Part of a small language model's weights.
Size: 15 layers, width 320, 10 heads of 32, MLP 1280 GELU, vocabulary 8192, 21.2M parameters.
Architecture: biases, tied embeddings.
Each number is 500 + 50 x the weight over its row's rms, rounded and kept within 0 to 999. Layers, rows and columns count from 0. Numbers have three digits each. The size before them is the row's rms in percent of the matrix's.

# layer 11 MLP up, 1280x320, rms 0.055, rows 400-506, columns 64-127
097:462478474449462568421451504532450467492465524532512455469500458512532538561491548587501385516495503537498482610472537609495491459475499499466421432538499570569527477512463509438583505536526447
103:454472466523545474392426501517454497441393597551522428458530541458487604477571482473498548522491468533457510419453473487446594447465470477547552552372473507463482484511476548473478520470471460
097:457477496509465536551520589512483559459550501440511446552521581371571509528423438460460526548440512541476477546449453414535436435609495539521476590578525485548358440505429437526424473571512494
092:502546486548526501584489593596403578465395435465537556537525585560416478510482480536390607487528456560462476537474465429544422520522537537490538575545515552525518514483491490553596527470531552
098:535585560517427510435416534506431593476555493561532552539458441494482568489486406457514559543441535471473475496577501510534510548464513390493483521464568571457574401453507548574385511543545439
096:405479545493492502526457498504471501458481500436504533524521466501433501555520553556551489448478470494473502631446428557434438469477525501490534464473503530530506489541517536510427503544496488
094:401474423466451530582413543426490561487558469538490437492576468531489434559530487476524532491535497468522379539584460472468456465546488417501504569493485502577597410393472466528515522456554448
109:491411498462406544537561470533521467453487456510379490551444514451464519465530540469392504445484512538513567579593444481459508440453408501512409521483474443486559462550405460483519486460513558
102:431593419524483541507536419454514530491426560575543473510402453485492494492476487500477550530480549537546419577506532480539530501530526521546537527424376500436506470581540466546489462520499513
098:451476542436498489420531472463496556404466480539514497476434554524509449553504544492490505499472415475431465460571608528477462439419515461472525454372442474442460399559405433496558478499525490
104:527488450462575473505561488451530477454445501496526353421466487541539461516532525508506442463556559474534542512532614532565497529412463511520467535527459482518554544546483426536436549594486539
097:492568490501572475567468447479570597565592533565563452500521514407462615505509508515500460574495493461438528571531492549499522592420460479542454555545446480502520527538492549528487597508495502
096:488494438459471467503557563536450433561443469477533501518512446464503420615492542621437483582530433472548481401329523484485472529439457527504475464459469426405429545557602480497510410501528538
106:460494542438506537479479490463544482479578577495457509535523552517480591408562562425504511508573500358474449515467450447478541435533482432495501516479531491517399480494461596561438471493483525
104:553443459426467486496546488441490462413534411439606513433505537614585465524486476554543484480534503458491519428544475552455495566486494464504416540559514602435562470567413581540560579524565525
099:475431497502442459473529507516492561496512527564488526538513472512531506579536490444421522551396583571453611615543494458418539457617483474534458469426530448525416491544486485526559525509498404
104:538497554479542475540435479490471468461503551471491426532438493480526451462468521536477530506470376474474487476445459504459549522467473444348433545433534436523513432465519577440610435486546609
100:464498480526551438614456501475566573461521516536538523475590502515510562628545528517613608492502505601451500469493483603503443521494507467525435480448514469410437524401474512451449495460474505
105:407517594429472551487490509527477519508492476396417484429531548532515439504562465487520539543508535579454466447634510448509509604375497399494477470441408532493474467557423421569486437456493477
093:533566497529505438474415476492442593459504581497467437508512532504486484475476546479527509554545512442442464532465492510529531413455526532566438532589594601527485465464569462539484499470578444
104:443553507506482557524518458474510556463471487487463563484432460485537449560408441542496482603430503529431414483552533484416542474501448496530611537590500466515423509541473485495474515551469452
102:431524486496458600511596498545559480422508482549436515450592484554516602573491497478508477661499512463474546495471512441422547579483534560552543523417574540507469529488512488584461456419513473
098:514578471572481538550527405532489473550527461507489514462607508467478507520519513593543585499474522518461433530519475488412501499425509523427540413476504483478436565523509434530547530504523467
093:535407453400528521541477441550527524487524480442541450510514483495565546517532449544516556512543472495452489417505454451383555629457537584470535483514447534560466480467477523488496441503535561
106:549499434490534571469480520507525526616619579458549458500455502595457547438473451492502409543477537579567477569566465492491548543499367523505527530459506423512437509510508480581521599508462533
111:566489453412486445445447498500419507504502493515527371504550475609546521492449468566498529511475518479538487515509525442524384511476516438524575523531479456427522508519450526480530540547514432
099:547363526508512498495508504486570411570569400472502425488591514484570620489511527528521577533555502532501415483487521526494435464510407461467448512489571508383509608534485501549538529514524519
114:545508435586470484345428513504447590546570549629477499460513467572557465445393480494594607418482469521430421533508493532482579560494510468499515508489533421457525537485594392489441473417511487
102:458483520537532483598432542604498568437473474556548463479512520490540446418478601513576567531509479540587441475566482380493500570565606386467559469470545493604583381495470503515509572459459527
106:492488486507540342512473391474430508452578505584459472484545544506493420535465523447481524561496467463460613468581505636423485510513552476487561515478580499413420530514492550474507505428454445
095:419497504518625523562582406525442552511461631431525515377448446407497544390429558542548517474466510513604464487532515466494458490378507571458545500600495464484476461575561568524555562469561519
095:528529469589490504542535496401534530466523512471532559462480526584546517524576440504437552523407536467484490553442506459464496502483557537458576489497550472516443475496385507425475523471532436
097:426493551488475483414443551521561484480477587585499399523442458450597487511494581518545547523477574470500473492613471447421447506525463498442442578454488478412458572604481516442424447501479504
102:477577515533525530465453428463405537599411566357466549474592532478508604435487443479538491498465492446474405523561535467476555557513564559511614460438557396506524416554531507512537474494645445
106:508498438546527580563509468399571502421442415516554525496551419451529526496446479455486423593517587588506444450430582444405493528381480486515475429465365493460489471505472458476520483464416596
100:465428506519458506467512388501557543517477558549483509506509588529618513515497527454482580536373516538456507439497375527412472445591564498563438533461471512496454585593486470431548398431458549
100:569441521498440521525430503496614549462577479518510474552525582452606499395443515545573470585487546496519464561479566472562477532533393520470455481494445493504466493485406428531542540557549498
098:474674497451503463474480474543472564509522474465379545502515520547522387535502436495440526513476562513443503543472486503503626482490447500437472539536495424484406514460509591550499500572539552
094:542601540571560566486533536567510582530527427484413490468490490598510502537447476481487432444542560477494430492527481507525498522511454496578455605476455425498487433524530413482470450491500397
104:547568498470426517470485446462502428514597494564445517407496535488556448505510461641520443554441507424389416580472497522455468456499386439519433524548449378486525501522495515492535599544472503
100:440385543405437513568388501497515490427441491483449505578529494530396431520460519498424479612456498526504536560484530554607531460464527483544511465637523455506454480478434556418431524516428420
114:528501508538427474618549490498414441529514563494576528480554467415486516444551569532464550526520467509470528605462388421388481598473552461533425480541493446484481411484505625462406573475474530
101:530570509515538491424490437522480429547555496585529483452508451540528540471423477552495491427510398439382445484444446464522510567528569529423503497501489539385540520488520499512499428529492558
111:482482508492507545492463399513415432434565433435404489430514596493498642432530550474522484499442467596520508493496463498515495486451438537484446483448488429417501496515474582461490539486454528
104:473571517569507554501387506458614417554453559481473485477553510576412544530449514431507400570452596595479549466545474432564480482448482517419465466512518407499516497489546498461398457548396536
098:465492511514468480457556569482510491560562507541425504537517590579558531479508510508453551564522568491405454412445502563568597430492507413589442414598577506471586510539463553528551487540561512
095:520488432513432395509456499616514457432450503523473527479521489475472481495565467524569545412487471474494566477340462572488473495458539508505447514468397430551457467541486481514462510443544520
100:470487409494579542473519491529406473445507425484499511570471542600534438520538585390508515495487506487492495503614499491513526573547469520561596538517419574544521534506509453416517481492489560
103:468497445538480492423498494465481530531429466510415462573481546422471513546473417516556515539476403493516512474503521474554511432509417392508550551444490493448490459532411498620496536524448577
100:418530459508483524562454585512547492446551525500534577498502510517454468537522506410583507473567395562541556512426427510469469403443525484510554508466529459485505508544465478497439528570510479
104:349512391561496502483511506498451453540412367532580548542495543539509491504518507479396514498473490452493475435488489445495579514513470541484603489586380554493483481618467502449527507527552475
099:528520455609489506526376450539485511488559481507537424478529467541542488506490470433467470425468517462568448556535483455562505548478530519486474665531563561535458471493480532555499504464515596
104:463419501435548559521409463444479569546494474494450520416464433558531571442480511436542599481475442489492529499517572549478555487533520374514444592570498512594440574527536546431526415526490546
096:501491583529461581460428480553524530488503519573451446500479585520443572497488551511475504476534611536437442519536435557571416609491524469508465448527509485499453454542420519518601511429587485
098:462520468579555471430494508488552391515545477415525593493459592507504560522495471502499542526475468471606537551535507451508559441500539468530497586590591559474385503589437482632468484582559576
096:486463492441516534429581526579545498478407525502516468498600554483508505530457481446476463509488495525490540540557470554426580460434542470465467524602438587494455510523562518546557512555480463
101:464573492473432537555434522499442651555447486517566496473601494541520483580507503578458503536623514518604469543459491533515526468534471473500402403480538541544537482501476456533460535590597483
096:550565552426439501537521536525447449521459519470479573478499443508510511564510562464492569477453588599598479498450434570475544474492535478544472491411486455587512529500527564487446472514506447
102:548494500509434440440471443553497507425530435511471519422499485508504450587503476517510563501474443536597556481533468509568544532501499484501497410459466584454523461492456481535573417486482547
111:494594531519509463477492496480458510414453470593518571503502485539551388497514469523470598448532489502458453496412478557523551429471386531478528446426522473502431544530476417479617491578534461
099:577457509494453521533462512483564501550504537543584454536535426410487510532521403500457501535520489516502479456562562435578532501596406497549557484418460510493591514502382561486424517521483484
102:451432597479539503505495444479554497501523484552493549461539544423464461479491481548508504460515440520429443493553556529504431478466516406490530463533532432422494393605507460483591440511535417
105:580571477556442563487540494510428443531355429462591402434551522478463502547551505461552599502520511551595494519487494490490579473491476548443515504494475404418436448437488434426328451523541415
085:432511511500428464588507455502430495548455505636544505476588399479506530494514469496533549500471487585459481509521513509514503495575497483502510575512390533534544462512542506552461480464447631
093:485510592550511445436449533528571538424532450521476487460522451496534552556413476513442534480562445553593526543473458518436526467439562396505542577533559474555507501556545501417567518434528464
092:499590415464571472473552399468557491504490495532549515440494446505502487524493477466508538610485482576519445556530497537505559498475456534532398472482504457462502593487563586497427511502558451
107:586503521449434489487524387441447493424486520567537516455605412498568589565556544509526525512471515541483451493435471452371571624455491529490450449516550478473491451524516510608519493535468520
105:555465497546495419464491514493494494487493412463444524477518444492568541529459414477434565434417519549562502526562591432544477506580533605448578456487412482461427455479566474599563542502568416
090:445607459484414489538501541439524436513534505436552480542620519553448455469441466406496501429479435559366538504438528476470539488418481538422469378529438571500479487530446555488463562559459503
104:505550479457586467448550470530458401499524486379415469513515530480455476472635515483555559495523510440460507490503503399516525563533521624537519454576568419565532554450461530519479401559583458
080:548507547518468467472538563472534584423489559566500511471482422506421496435519541501527615593515497540451578536543492437511532464572500538471477562540556532494541528567584518456546511459513513
098:533472582533480554433593500561541485457437531490495359516576469543556536586598483500501442542488431474492525439467417499606473494568479447453484418412499499537562552499513525533475526529450551
097:417462431470519480443570507525439504494449459553553427491564517535575525529510479475551443503555471503571518465436502470495486615493505519437451411491477413569470401528576453467534479445514478
108:503490489511533531467589486473467453446465481557539437524483493502546566537543390445480586463542499489606484567525513520444455525505530443551499495561513470437464418529441580570443467437546439
094:608506444498447575426527614498548505574451443518553504499522573474414484551521494532490432454564523452526532449494589449533424544425495485518452467643451424510421498460538451486529588498479471
097:442474520577471492542551572481482493526520454593498519424506406470495513461469461564497469455506551576464478525475545490480466568514462503529538487537465494485542524469503497521405513484510454
096:460476566457579499525473501438576446531528439436465412569453582535550523459479616525450473518513473501477508505529484531581551599529454465552445479410445466644437502559491432554452492557487501
098:488516549462531483519544514520559492483519650594461423444391570555441571573498465526502601416438456524502495542534485479466490459381471519455500506479535398471421487436457436490515442466421564
082:514517533400450513410563584530529502480480433490487458469590542499492537441517477531491555515525487437531435479521498608519463519478560510513577515511569495514483550574451514458558447385518542
104:462561515526532512548533560620390536456457571501494517449540514454517535543520512540578512476519563446529568514489559368500515464636531549503450563547510541555519469518509566580509556588537535
101:424462502491518507514516466526475447509574426459419492487525539552452449424533544511494432504486580502530511587456505457536469460504492599508490559462405457524485470464464430539478516517541502
099:516432447518558562449477476519510540551585502451574512557452563529484480486487534529508485534443468520505453453528426419539487541528551406520551583501463473576436448437471482523573490474443552
093:429556471404522457424522545507495566530536383545419506526495476540438607481462426514440434501548542527504367460432501423492593467546587453456481516525521494446562401485458477517507492451476501
100:426555547494494387547518515450468511586554499515472505526588518500548518480470483497574457520536598488579472500485485416565506640475565486545548448494430456505519542443568497448455519495576463
104:500648560531565488494504406477545513502523484513574459454504490443597486458476521600450436552464575484481428533502553500518543516566510442390538463571540474471478448549505473473435505540543420
092:408479510491518546476477423456423523431558551474455479400450478490592488475480417514480491539572487533461497473523441621489583591528517562560487546470474551515457453473423578387604488534548541
094:444467524481462495506529523470481489463494587461462547477551547436438482561435442500454425497544447473567457455517564574558410484532532477495531538396548501447455541558526492443446523510483471
112:450590483539513512525519574452491520486511494547602435572391510557598578423443496515477628546548514472450545458548444492481536459464624448581558546448519505493484488410472439469388523525476575
097:617452500433409485518515582483462496522552538393534525521563501617522564527545593471569486471454374488513526426478406507518534487526474476486430502487466534404490494487500464594422546545400589
094:568468489418494460543495563440518499480514441492495505429538456483565496476534507485590480396532412520524449558521532429508516456510564457509440502514471441468604454581526503526452508471448419
092:560554512515520518522501434496437474435570503516517490531469514462565552444582458564488577459491523524538447474509428499490448448569475497502536475592527511466571504516552479442541530401463465
091:537576536574475505494479553556567388503500423540485466400513517551483489558589515467526505473446473569528490503470520490438487435483506513488455478576527473505480415492534476509414507543500395
100:520443535507524516482475485498521555520517452447428542489458487481482466495539523442483520581441432581464492527431489545394465566468496564500372567492444575514587531443487643432496477443544445
091:535499462622551470507411517472459491503482517486475482472513463477531559497496495420450473488555571462456521621483472503501477512588481595448473506514495464476541441557546472466441518543515443
100:566493617487530429546449451597553542467433510424516548554483610500564549504430505501587436544468460575438576505513471519548452547528579523445470505579536495518551626487518568482504558502571534
097:461496474478458469438600537496513526542514522550517503508490405519535526514598522571504495550581479456513368422447510595503577503491432429528490478520501503511542490484446509471534416460588536
096:531498544551535513539563514490441486490501471434519476442546534492536431495398466420457537498570506544483529432464422510424447512411568535561468416524483473570533525495547516502551434471396470
108:449552480524467459504426523537571468507478467450483531470509519497556473554447501528506497501460398406524470514468435519497480473505500572489449512487467491516548418506579520463532497563453447
091:431520502426536466519506572423429447533500547546495483559483489506436497449494494575491451489532490536508473497509485525414503448515536383510515520484505448481423550438530529579493553513391506
105:404433501489549466513569411526442519450559494553482509492493512519618533559546468429496484480514453572490480485506551557524539485530417425492528533507591473561503510436491583505475486503533560
091:468501568492469420446434445371503504458452629419458497529556542551550535520503392445427516461504486543427555484480567504583529547437423580520405501562444510474491552515546519433559576493540510
096:499527510523472367478396466455492535499539428441565476503483478473466508495501534480554637562563525496540400576507443454504472529437534459513617485434500466497426484452488482491520499430456550
097:580568518458502496417486429454533468512505491430455483409459474429583601569505381503516490565410478576501497447446436441536403431601545463490493608517479542537527554641418468473519606503484470
103:501408442498487563518555575478492514531600409528519450585447476459460536437426387521504545466450486525535435441481510537513641449515492506480493443541442418471517567538519543527550457487446500
103:453502520484537439504460550428501521488502456496531486544532495521532625495492511495420542544446493505525536479521530476541562508452577458393468480485512477491474568445456487598370521511493446
099:490481421511457481562505525503540424600559475477421522446491463565526553468418578498569529433447495476394455440575584550479491497536520544526491425552455506473554425523435594544558494480565555
103:450497566440659537543412479494528477548569548538537534449503597544521553474406485577531511458512575508484512453456544543549532492529574434533529519418507433494358595515419427577507453474515506
# layer 11 MLP down (transposed), 1280x320, rms 0.054, rows 400-506, columns 64-127
096:506526370534573556468522508442444504466508496511513547490508520429518465462482598457516485486605481511408606497462430469498521518544477518514536551512534440520566542561593541448535495497476484
103:490564444460492524435478399495488511450547471479551523491400493446567440541571455475447436417603485441515574472539514461483535502503534498488500469391522474505503480419499489483489501458523527
101:469503453549567520493493388452506489415518486627452468551430399541480482506484538573526376487561601469563614472457517503484483504606432440526497498557439544486466472499480505448439450505390443
096:473566533408526545587457513578505545448457492492525458505459614521549445477501583454527510479471601514599457551387527596493477492537536481564537467421509500445501512408489539559517525536507491
096:444492604548479467498436637468558518495583378541517443559502608487597451457500475442610630445372500514417514398482546439469465569518510532477485541491555482527513570513586490517579530448510478
096:543503476433564541541485500530462556481468506497539529444485490509507577497569435468640596486515420470492534506517560452383471491388478544524488536594517490607515586554469562502473503444470524
093:465576469485522502470563505519480456451502515481467456586453629552502407620489597482463541442446389489596541530552544491541522492561398567471465595524507487434518501493433487518496520483465516
100:595426565509437497561525376577526529493494467544481558475525453485507541504510485570499515558518639484467512443471465563548564463389527574531420462512491470475634507590472492594603418447504446
097:551498517532501409453431571444550520537524504454486585483532407595462389512524497555536422480520559490568505549504538442630489574428416490459466539458604535525455521556482538558464450477485415
097:484461565511487517508484528577492524545460566558531510609478443539523452451506558498514549526566463467569514612478594552432566408526490529518519497480544532440555449525465545516499488508457392
103:509484431503522461510495560469551548520492460480424413442490553423498517424501518490557525391551622603542512520513580550507508545529466528544580473511451562449447504552523439490506541466410461
097:405566519480416542503503494482433413444494526456526426495529586512527504527512504457476465425538481446541443586537584600471504552491532503433442477491481540482487587528502408489521455547492568
101:489460478549462427451494433604521511492559545468623539465451491521411484439539465562505514485547494553502525492483577477565441534570598452470452499468433537548533557563430506514517498552538539
097:504442458465554439492508498600539478558513510518464550510477486564553525501512472422498455564368564504480472553519387540482523427548514486535408472396453448510445481430546530457518488516496502
102:487515501494531566511584590530433432536571493517539479544481482477543475455380445512484429433455495527540571549476489477495395395416467552474559470401639461585472495523524485585484546471504519
105:480582580560508581492502488517530530461502453509480526533506497414615539523487504483481485567549601451527389463562564475512523493492357459498561537441532446430532493400429460458539500503458549
097:453462526474534491478477457551534487607475556513519405444537478401468423539533427420452560587470570463503532547477519541559446529541443578404515457434490511479443510512537521567423470568402541
106:548554575469491559591493483434479612457531456407566405564505582510463583414586444450516540617511451596550487519506435516535474541482466482484500536520453389572560543455499435537548502471430475
104:447554514505566480466527507437509520519536470459546512556392493544432419514413520494462447529572483457486610561557500552538538526532538526526482484511383487432502452524492575492491548541570489
093:503426571538513513555579627463464479548382552577583515498516468550457411526476508428529531461503489581346488436510540564519578517434487463563570499522471450429504473517546485551524446464451523
101:566468548412485542505565449453516549562457580449516557461576526519473538519492523556447507448460503506514430467520480535535592450404467552405529518501417532470549575454519414546431454522464521
106:417493524482516460510505547495537503570444547616535538578524517455461458449435547467506534563407532419520452548563441536543532499497589572533437462473514452448504565496547518494494498501435462
101:551513478465436508558515509514553413491378590482470544484583433575550509511530494406490502427449534502509539578419497573560471518562488506516461461566469549490561603397486495480537467545424530
098:677520460503454505508531514551481318497526577545492485506562455385559503536496487448480434544483553528502534542497528516492422458507502531495401487515487501495539499462574525496450440449523418
104:533506452578484526489475665517514480445524493521405525459464521464465496588551518499441504518495460441579478454463571499489412497432487485495518430499453541536506484630518578388435458487454456
098:545499520513534486464500375586497550510513454507515532455511446545478503460429578480423356465494528463404545447479491469529404553536536514487485568532469494484455542413451514471418557519544571
102:389509535564450546469508456493585579489510470528590527498565543470525478516538433475568579488434498418447533557556526493556496509525469521458571414506591484537513496486356442434468550499506526
096:533529526541512528478565477620600458513563529500472536523461471520550545511520515477423647457423456491456572539522443497566477584497538550466551546439607582486585458546490439503422425470479517
099:528453539433393445405541393484470492531468447477495509530485404512384482548487395551619522488509525455537552506481620532518503411449531540461505403451489443501475539494492514464568506587451507
101:477528462546395477497550432499430526579506553578484525580546522574416596465550565485559496454515527558531527565516471485469512487531468504415480581565458520519440504447488550605490470527598544
093:513519534484555526494535467478541562504541486520437610477409388474416458550539523599564441473612547549486617506565541485484447533563507480491405335521611457478610476532548402500478442486493451
093:513503483475482540439544469526518443453487441501506510519466476453478464528380579578557489559479464598531470424559510610508543514516517474525558365531385416493455586571542445554462539488501525
102:494438466446580545570526528460485557536514493595534484467498446562438561431500494432537491486467454528497495473632455431598495484560391462525495483595450461492419460496477502444543518500476455
106:576445517447487509584566505480577420483582507501488578545499545454615471495403522555558482424538525571439562438589542510538484560399596505498491552431458426530486473426471468438536600489507510
105:474590556640569480511569491363492495451449554479457500511549483540429540488521528511418441530458619470502545459464509559485607484428493507617523453456507434612589509509583485492417472465505496
103:464525448473588503419548467556519465460451487482496472530445500529610586502539529496498393411499477507506505497559476604476475521568535527540475464545464494423459586649503594503581491519552525
103:476440403541455414503431481565503575603472534487521517477507445562589489496485512494536433533523499496427469519516479480544501477516492602530451461520551487546472517456532367534444496544502497
100:466463459486529513490592457505490424446496580460471500559542518411510423490559622517389449625567391422511546490536480556524505529531621495347474585549485526493578441453525400432546508529539493
100:544411522506534477509491528563544490494555643475501476482469436464428564654416461565465443616480462542472512591525523476570443496478519532491531529418584446523487572508444471535445527510389483
101:576480499410504443541574508498438448484551563446526504525443553438526529552517469367561588494505483500578565497511540572520465469381504534425515479497474464506576483462487522545509525497569479
096:588569509500420422525485429445486476523464495615519530422494561420409542541514384459509461527504497497487493517425466493537483577444465454514514490474684455536490507466405560463486500602505555
106:503525491442528529484488536454663460504538471543564525566505587549532427566438510558507562515501493559479530582468503476442434462478531465540452473581473548429388452531523466544537527478589518
099:531451584483587578488427465416437449502541499534432480532481486388491554489495611534516488454514480482495463515507467583495415545529448501437535505409554570421473583541516553464509490540486506
114:548463519479530495506488498464429613476533497493488484388506423515509482494515534523492560472452547523443500580538542481530527548540434496480572537513494503557448547608490501447413531493439457
102:535460543518513456485479438584432615588529384539441537474422565524505422565493395517493549527504501476509450528434586485520450517457550435449453438525523505536473514586561556323407547417549396
097:445534530530577528494514535547405532569531524473477487494521447673550554504503550497492648587565506475485575536534470500475420474460560569528465402501478554535451458622454588445441498558544546
094:492557520573535509469617492518457535515444503464429473449481530469446431538435490553474411523545449501550438520550418455523500510526506576500543501533522447431519491505478464494463439488434494
105:547487542517488558475410572440515514562446540537420422597505579565511559455401487459452430476490489569457395466518452374566484457521547494510508448489543502406506517454487641465513485540524482
102:636478511460493532472433482532481604500494501528564480533450479480500401494580518493453612428394463495546554512406451519515517582526411426510438523531538489516495443421536517504494440517532394
104:444466476546390520549490499548500458549441516445584478493549441510483434425544539502383533527506531486560584530425411473553592486464524494543450536478622490530492524540522509473512487444538387
098:539501563436446558512470514484527622529527570434458524497567499416415520613442617408481522463425453506570522454524467533478565497514475413508479613518350456507494520394406457563481521546482525
105:487506537535528531498545537453469499505531484489410472490507497498549577459530514411451474604587546604516473479507534490491496520484510462543468596487491539469485477458474479504489454586484487
099:508477454566392486565625452529547532465481538409447559499538525529372494572516441431462518454448468516477533450533546447468486452510507533540553580491420507502486518506561452557466552436390553
093:517475562528408514458461518561509485473468447460479495495428468424518523415542466495447484511527458392575483577548485535541558438430334480494465580494443474511420525504532424505513558400464524
106:555563477525504524419458451492530454493507599383482518469498489503505541463560574485478539502465523438642522474541472563487520491564501473494499411541414443584464609518611504516474476566508529
098:546488521608511460480410534595510479561570389514552468511484499615476546514467542590457417561448503555461536401508491482500469472495536360488465447504592540514513499406558486529506517539498445
099:478460471544547539476422478465460572517511481548494473397469606543539472566498470500426450539485549435505485497554555428552521496474477507483505441479551518515475475519546487507508457488522570
103:450502496524486518491450523585550602520473535398512447470538519565453481487496460517559486458430477529460538482538506486499543491555520400508535566495533512514451520488405469425536490397304533
101:515476435439564502489529614465392547486453497429552504539520456496419542520535575422521468550500537529502426529498454543507411545469576492606507392483637553516541506499372486506518469469479516
106:520528515418419408430433595523402453496535358503506488487452451558624477508423561473486561457527536512531497493530488588496468526468518523564561645539439539527507504467549535623534486460481570
097:464549560479484483488552513499479538580472504453503524371562487428415485367529507615525437474549491534504402473523523519421440538495480514491514492457423579505485527440473494455531511515463452
104:506431522438397491575500578511525408498434480505530421503526500508466565521544542454447527548535400599606470498514529575386485559526442498584469544482472487481567412509491534474528498505466507
108:559512519575573469510535484508521531403522527481436400455496408528447461492452503550509479487514586423544459462494513508423529546540499422584428424411508525519438564448499479410528597449431517
093:536491495567450515454613457450483419545522510478523498477447609568543573650508502448540475489406511538450578518491500536522548481523476511471567389494567519430568497597496460581453538514501484
096:586494446416482482505550549489426438430449475337546494502507538466467458457433509499464413423564534488502509468497490468476456592529575366488543504556455429468508501553490514470599508535510535
098:572487577464561478482451451449437480564542374481466417514463510507484486536477463454465506469492494479494464518459539494459513462585460591518486401537534509515499485432493466521541508517464484
102:556530482436418511529450485471511523496502523507439518454492390587503456402450467438494467462421546545454454496568436422537521526453475583510454475499429541555550531524507550510408472487499509
103:500460615552504582556514439517541455512487468522517447527460570570501398550375453448453618471561542444557463512535520534441473449557488442586521430502474475481491606538464516487542463457490475
098:627540523582489503591423474518419449476491619438519507547443469527420444532496557485508558524486470498550640577439541454437445552523484499511497464499581533589563426495580529477579453418475447
099:483482518421583507396529442495483456477456520514574502519551520602521553494462526539511426614348445490534526656529490502455469431558530477482495423422465425541522560502573641550542457420465484
102:498482512498507476445445532491520494541506458606542496516544418530424550505575449560547473526519509493564607467498535468434480517503485560569481473456558522535544458483590489555383384465532482
101:503528487518523446506453634497496563485544561526460558483482517412464512609510443502536456480552550472494487440505518450454536498405470498467511490438503557571518532517542463556476508373465522
100:483571522436542560568389483436582622548516424498477580460458467508498477493538429626554389493495546539496463454474419544542450496519549509600536466480465522534492511418506532409551558504411527
106:514576576485513494596545528547516501482485479500418477541512462469484661535616568492518466440492516495394520476457513499569436551604520424485476537462455509513444493493428537455519496463540502
101:453516511563447495407482439434479497466483475481452502474413473530503532523503533532539399506531465475496506541448550518544552499425516514611546508499491492447503474518497509449533524541564449
101:498506519457450591623387485391544457528471439419478424461530539477557545507440582516516581503458479460462501603526482536454480419575529499526500466474525480520505500540428524380538516522607476
099:485546557444457505430492467541450384588462590453487567521474478547563571460510522512542507495419618452541561475517431487468473484496520590519518507609611598469505535572490481507501471440543559
093:491429555533445437470491540479521467462522577556519470509464538536557559497412512411432376522517552576446527408477572470413554441555546533504494504531531464567428474524502545495532420424495509
092:469515542498594414505515553448611371544435490521475457498477486483418499541450567483450465465537545458548511444480463601448430430550495540484515372508462540431456448510493513501450453458468409
109:466422555446445476498497504515465405574509529577520499475519448473505439534477565579491516417507450551409442514454515484551512515526516502482594468447611597490513452519479537458574520549515539
095:493582493528494465481516635483509544516486547483563477444489523549412594488435529450478489503553412494488514422482487527592545542473551452574510477503551528540462458531401423549539475483579423
093:484568471458531562572479550479505469541437385400495451587507501356545578479483399468533536410409433549584438540513575424489533556552549661505456486545471452463516483446497390521612553431482573
093:428471532515451490462561504502471474493527521421471536485606546579466367571489486433518528534539551534454493539506502494478549520530482431572523422487463532514479470576486512535435424486486494
106:452556519415510411393604405453542476467595522575505609500499399499501541606475480466569548450466509454528482419524551468368608521452492522613534521545520517549469465512499649571527574651594507
092:500721409453415500546597485565462382484496501522502505576423477471535403472509517444513465425438533461473526460621441541535491523467526575512524419482557591452491437579502431560573550619474584
094:421504599589559481543604666461566476519492448494468478574427484569505620516520413505527500494464471433486502495477533451448441441465490445488541458486536572511493542499495585490470479535495452
088:532534471477396486435569438499509484401491438456423486486520540456554490523631483506486524431588539475515497539384581609468457452486533612452573499604506544462453419542474461466452506630424474
107:500512468513517435440494464505496469551588436546426511488475419551467486515516555454412602490490501376481535491569480439534564558541468521441627546534528489450458536414546498591573452505560471
101:625481507524530512431441499388487569497448476493522528610473513456536449518401548402449466495559474475484553461498484506540486515528439357484489507533526396503572481420577471485503503472437447
094:456499509469551546505490427466516483530468484605579480436513501481484569542604437427439523516450625452465493434523463551597481481421541530500480425511468616517457530375557465539491455467523545
096:392528452508516465539533488555505491575549448523488501461499420555567538569511484407443476530510515530519450550509499440568515505539471468465489504562516444579510499560542555551467518469496497
098:504466472431443471450531470536382569491457430508566508483554474504378497487519511491496488422524482489438423481556454547483511519581444484512522517492556477511420506461543563410435471567461530
099:472501489559563491542485427540503452489476474497459531535481455593531520544527447494487500548579444443468453453525521483610496558488578496500440473483542508405482475561496387574511384423470526
095:547458480544489494632466505478610489476585558518596547507517458438495484446535455505480534368421498539515467505560504466473541571534369478513495452511432584498531532432509554445504484520436483
103:543485524572538545435487467560468483581544508517520513663597564418579542459527449526532511501496519539556475471490479545549556470499546510460546451456484481476390405506389528516545454507520453
097:371457562508490517498535503532489571530528565418516429501440523445445427513490484468537439510463410594504524510402593396577401481535553559458488432559534503458464468441424501473539522567469521
102:463503450453485417446447511504519495549463522432573550450476483480515519599521506571525457587502637491496410493554490438511439439596490547503463545466522530502501591482453496440536548524468490
100:475496505446477546518488472545546438422414500586456549479419490502483416523527396493430540441418438487520545454554556482500500504491500492468569413450436415575527555493573519464488542501435533
092:585478536620646438451539500561443512513506521538558389563477589463464497519470479525538486429536545382478489527447463424528548525544452600513520581498494558519517592517400600486533567517473496
096:519468516515419471477584346519582544487527551514504500459461467501529509515531467437452503518487491467478520460528545534525578485548473534419409512502581537499582594404463554517394448491557555
102:489563487496495464462491460508384556494576504526487507542355531521544479508570578520512445581431421464494424490524557540421533552483385521444476511474456479494474514387484477540521437509540510
100:600558420547523497453490622535488568532491455560412518380492491494579590478556581443514492466577506493454489453447412484366506566522388478463612519549437496502494450499486446587518589490540502
097:478393425495486518392477533490513557392494427503473457472370630523495425493450508465450464555621356562548522565500506483429520459554532400537546522389476466464550542483491429441563496520522450
105:425484486513455500538517472514526561491482429529475579546519554479438504539450490529441538561535486559548428500554458551468482554529395530576523562549565519564484444610525485484435503416506583
096:392452513408563427557571447483471540540596400474539504506489410439550432527498562484598462527543457484470549505553401536549417477511525448508509465481483475536544584567472537516411435442466457
102:459478481448549499504460534519506520507549549424488512521537470510478477453459439428608503562422602430513505492440509580509566481539540515502495533432488498520447528427475491444477524491471531
099:384495441496536509508582421530528529508541472499492416484487481485551460494562478438468471472548469479424522486497544500405484524482531496466484545537463501423547506565489604508500483566529480